config.yaml
num_hidden_layers: 20
tie_word_embeddings: false
decay_fraction: 0.71
dataset: "wikipedia_en"
Each number is 500 + 50 x the weight over its row's rms, rounded and kept within 0 to 999. Layers, rows and columns count from 0. Numbers have three digits each. The size before them is the row's rms in percent of the matrix's.

# layer 13 attention query, 256x192, rms 0.188, rows 37-44, columns 0-191
099:489542456578583437486414502510561457467493431565516508521506555529366543428457513515496446560591444537417560489522539558432474453441542422379615528562536517505496479418441486470574564541468605496485410430391516534508479554592463545456515574460429468481591387489492498496520598524488545462421485489520457498390591413478495470497507567553490434490479489514456432498438449420448566437533421518504454491475507490466605477502492483508505463519556486421527493495560508510526484458479465524507546422490520483472575495474571541453501531460455546542474545528422543479428457477450576491
095:617517514529526449605532492480570572476441532539435507533500473429485465471475519536458541525470521570520431474520541499421463465522471476531529532545463518554503536461577433535453517476514492586456439580532573584614438572457569480518348545532585451502490446452478467465482528495527454445557458524453528490416447562447498438575483565454490500527451408437469439591543576437558523561502500449533449523556396508576429520448553530542505419439408427593407592465441488502502594512522470431564436503471519464457491546452522503547544537506391513496474505521488545480545452492460471448
100:538456640501517482594540452522551525506510518555384585517508522473510456459519511506567441517541433451463523414511561515547523573434517531561483519499492533503452461502515486440497407429475575555542437433525527487415540520523494428484433570484435434480523512464514507543536468500451537466549434461465426404480567472417577400487512501520509508518499489596569511431553436395513543519515499527517545522449541552560513477625494471462517492549488530490487444497544603506463404600532413532573459427497426453418558624499460501544436520543450499398454521529499497472450499423623502481
101:557498556596588610516511532529432511474503439422451531480560472493469534552449470533507442489434552491518460435515488516389502554549502490578530508516470525536474508533481503462474521480487495436501426530657569480508523433476489509466566414519508538398505495515615467510486527509432544426529544485505522527560523427602482533531481438600420454555433451571461412538498482468556432473547485500392388491509520419478484386528470517512438504525426445430522566474592536485518529600524498489549514571531483464505409467467499548452530431397407499524494485445530460408450427506528420507
098:601378514468436567458528560548584563556499511430515507452477526509512525566487569561526479485501540524498404506443517527467516451474589396491467494494525587555572409494651582535438493490521414425616481488499471441478468449533491520503550516483439542447494519553503609448559462533493491468513528516491457498521538502475504514463443513503483492521493466488498622507492509465519518490513536518505551454599456516490535486497597511493601476416493533521590499453446532519501483461426572437438411507560359548581527448560613546496521476545375514426482463491451512578537571560533520552
217:488472548485470566636540528499481514456578513506514498449498538478629459455525453494539552478484516558510534500517456503507470458562501471445448574467534628503511508454548502491624417455490378461548558532496539527458478373534477489529579455535546509589491503431534574527512509381363460473463472581478547485537493504607508537498505451402400478442447610418582448474475489520522499509522401470504422444483443464450494483410471538429460527381516596547487467581537515496532515470554464501446499497519525541521515471604476442505439521536448469481569476540527516539502554441462527500
094:456537458427474379464404572547539519425472539483376492607499510456619452445517543542596489553578415487623505501530553548462504538542419569584506574505445534489457486446448488469465542502481433499460415567589438491462586489556577478520486467515483495492552425522580486569529446533517513472577603465462474475495522572538475481542451469498549396556505503512515553489558480451503535519491472494518527511616444527520567435573464429501439560560463460510517475496554500510408494452518477553516532471508536561512501488402465564490448515489430606428482563431516502497524508583580478531
096:601468446427516459550421516475505435597456443505467549488543479507540465371503529522412458479533436575435508520461545545438501476444571447583517584546491583451442504490475511404419473388592493481498465433469509540570528499460520468458400469438570478442440426486524468528568502423475450501420519536473500544420455552535491469549552540502419456464434510476423539478578437478557506478502475588506464485495443510495437667519577498573461508497553510492504517460548530540536510493471447457532465556454555443507615577567445528555498566400541519446453493466455422507498536472505515532
# layer 13 attention key, 256x192, rms 0.178, rows 37-43, columns 0-191
101:468510508469448554461582419426509534533436442552454562579451413460528552586427470470544494513579551532578487442493474485439469551412504489521565581582547520498549395447473469440452519493554464501463580494547541496521530522525519455527523456400606467487452535503472532490441490552501535495499518570453487548525509600448530536454487516492605511507387394540483532568408482485542562480486456497484559426467476563532494504491564482474384508447525455537418472589500470514435645530457540575422568449541493570471512527492502448557493442476398438570393506514471515448508571502516456532
096:541456503563438480442414474485482449497534568404585577493512502481487590438523491456526572461600518490383485494528440611531520565549459456582511479433493478449459548518449521405474334505448508468474505508448535484402533508434490532489503596525537492531494489509515500488511501557469519625464535389519527492522507493441539603526502602527492534539455564423529464445495511427461460511507479453508523495541497412570488422568557562448474555445397508456525538480447492544531512481455525549511454474603415485591544502465424482378588513554549508402513517452490542544560481496470499521
096:510611521477478537438495579481535547533474507405563523447426477596509522592558457477515568524553525452431526406521470520500496510535525428505566462506448427518465476574427413553577529487465474525544529474497422521523425446488579566537495557514510572470505495496495595440568488523484467510551509581528481400531404467549497510428479449490516469507571464502488578407522492576511567380543454475504445386439538513446514398483494468582478473417557489491548492565529516514472512498418410452506437477610491434480497499522576496425416432523555535547568529485509472380453567513436497450
101:573391547469405501493505481567547392452503619505516549430527563461633465502527516481498528488520539542532486581471450436474511541528546527496376442443464541499519576470492408544509529487488456507523544583568620493429551483498471557579502527467513530534474446497467568496520580614483471550538501525536419523508559495461467465470429502479478555505536549488529423511521432543416513566590562488526412404514492359435452472486508436444497416454515522565527445479533589568461555461488430458518560400469470520520472466466454561468504577505480510454404534546434515485457511514473482441
098:450607581458526489557470480507576471540473529487505427545360494529555528521585567396507555408470511506394523465576463503548527578489502493508516480494526544537562596507542492453468437489539471558526449527486500489633522543590501534480526482537512483580487569402528531523462514472501475503499460515515529467545482453487533471487574589530464525536384498508455463466398488526444485506542482457510465385534489476422427559486465517402514480501564458510384527498481487441437480463501443557495460480579477559456536622452547502601581548491453454484516418450531478603469434627470512446
073:476529512533506515516525588618526476533479451571521487471529548555516539554424515438457571513458542528376491569456498409444398542515420576445454462504445539479400565431618434458517608597517498406398507553453496526479434454492562560441514538540491479501516428483498482620435522492534484621540480503503479557501467547504494485500492495540428513486510509433457542584464510509511477436465483490490493508477446422455605517490423499464472475553574423508549404525507552554460531509437428499472375553505518476533555455481517471513456449565517570481528477557476483576507560627506509559
097:476527498496460525471598481466454558492495497579635520393432497475498521450549457546533466440526545474559559534573469460640471472483448522506564438472581499438444424519539413501389488449462506554524535529501539597539443484483453489451514458553485425529550534555481522368488467488466452484418535520430487476557551459450501513495405520506521574494479513408582528476477514421540429460530489490484519384465557581413516572493591445540552547531549495418475483509520523596574461487525537491567488520455558489426459530404533441530498553530497559500477393499451504397485510432564477537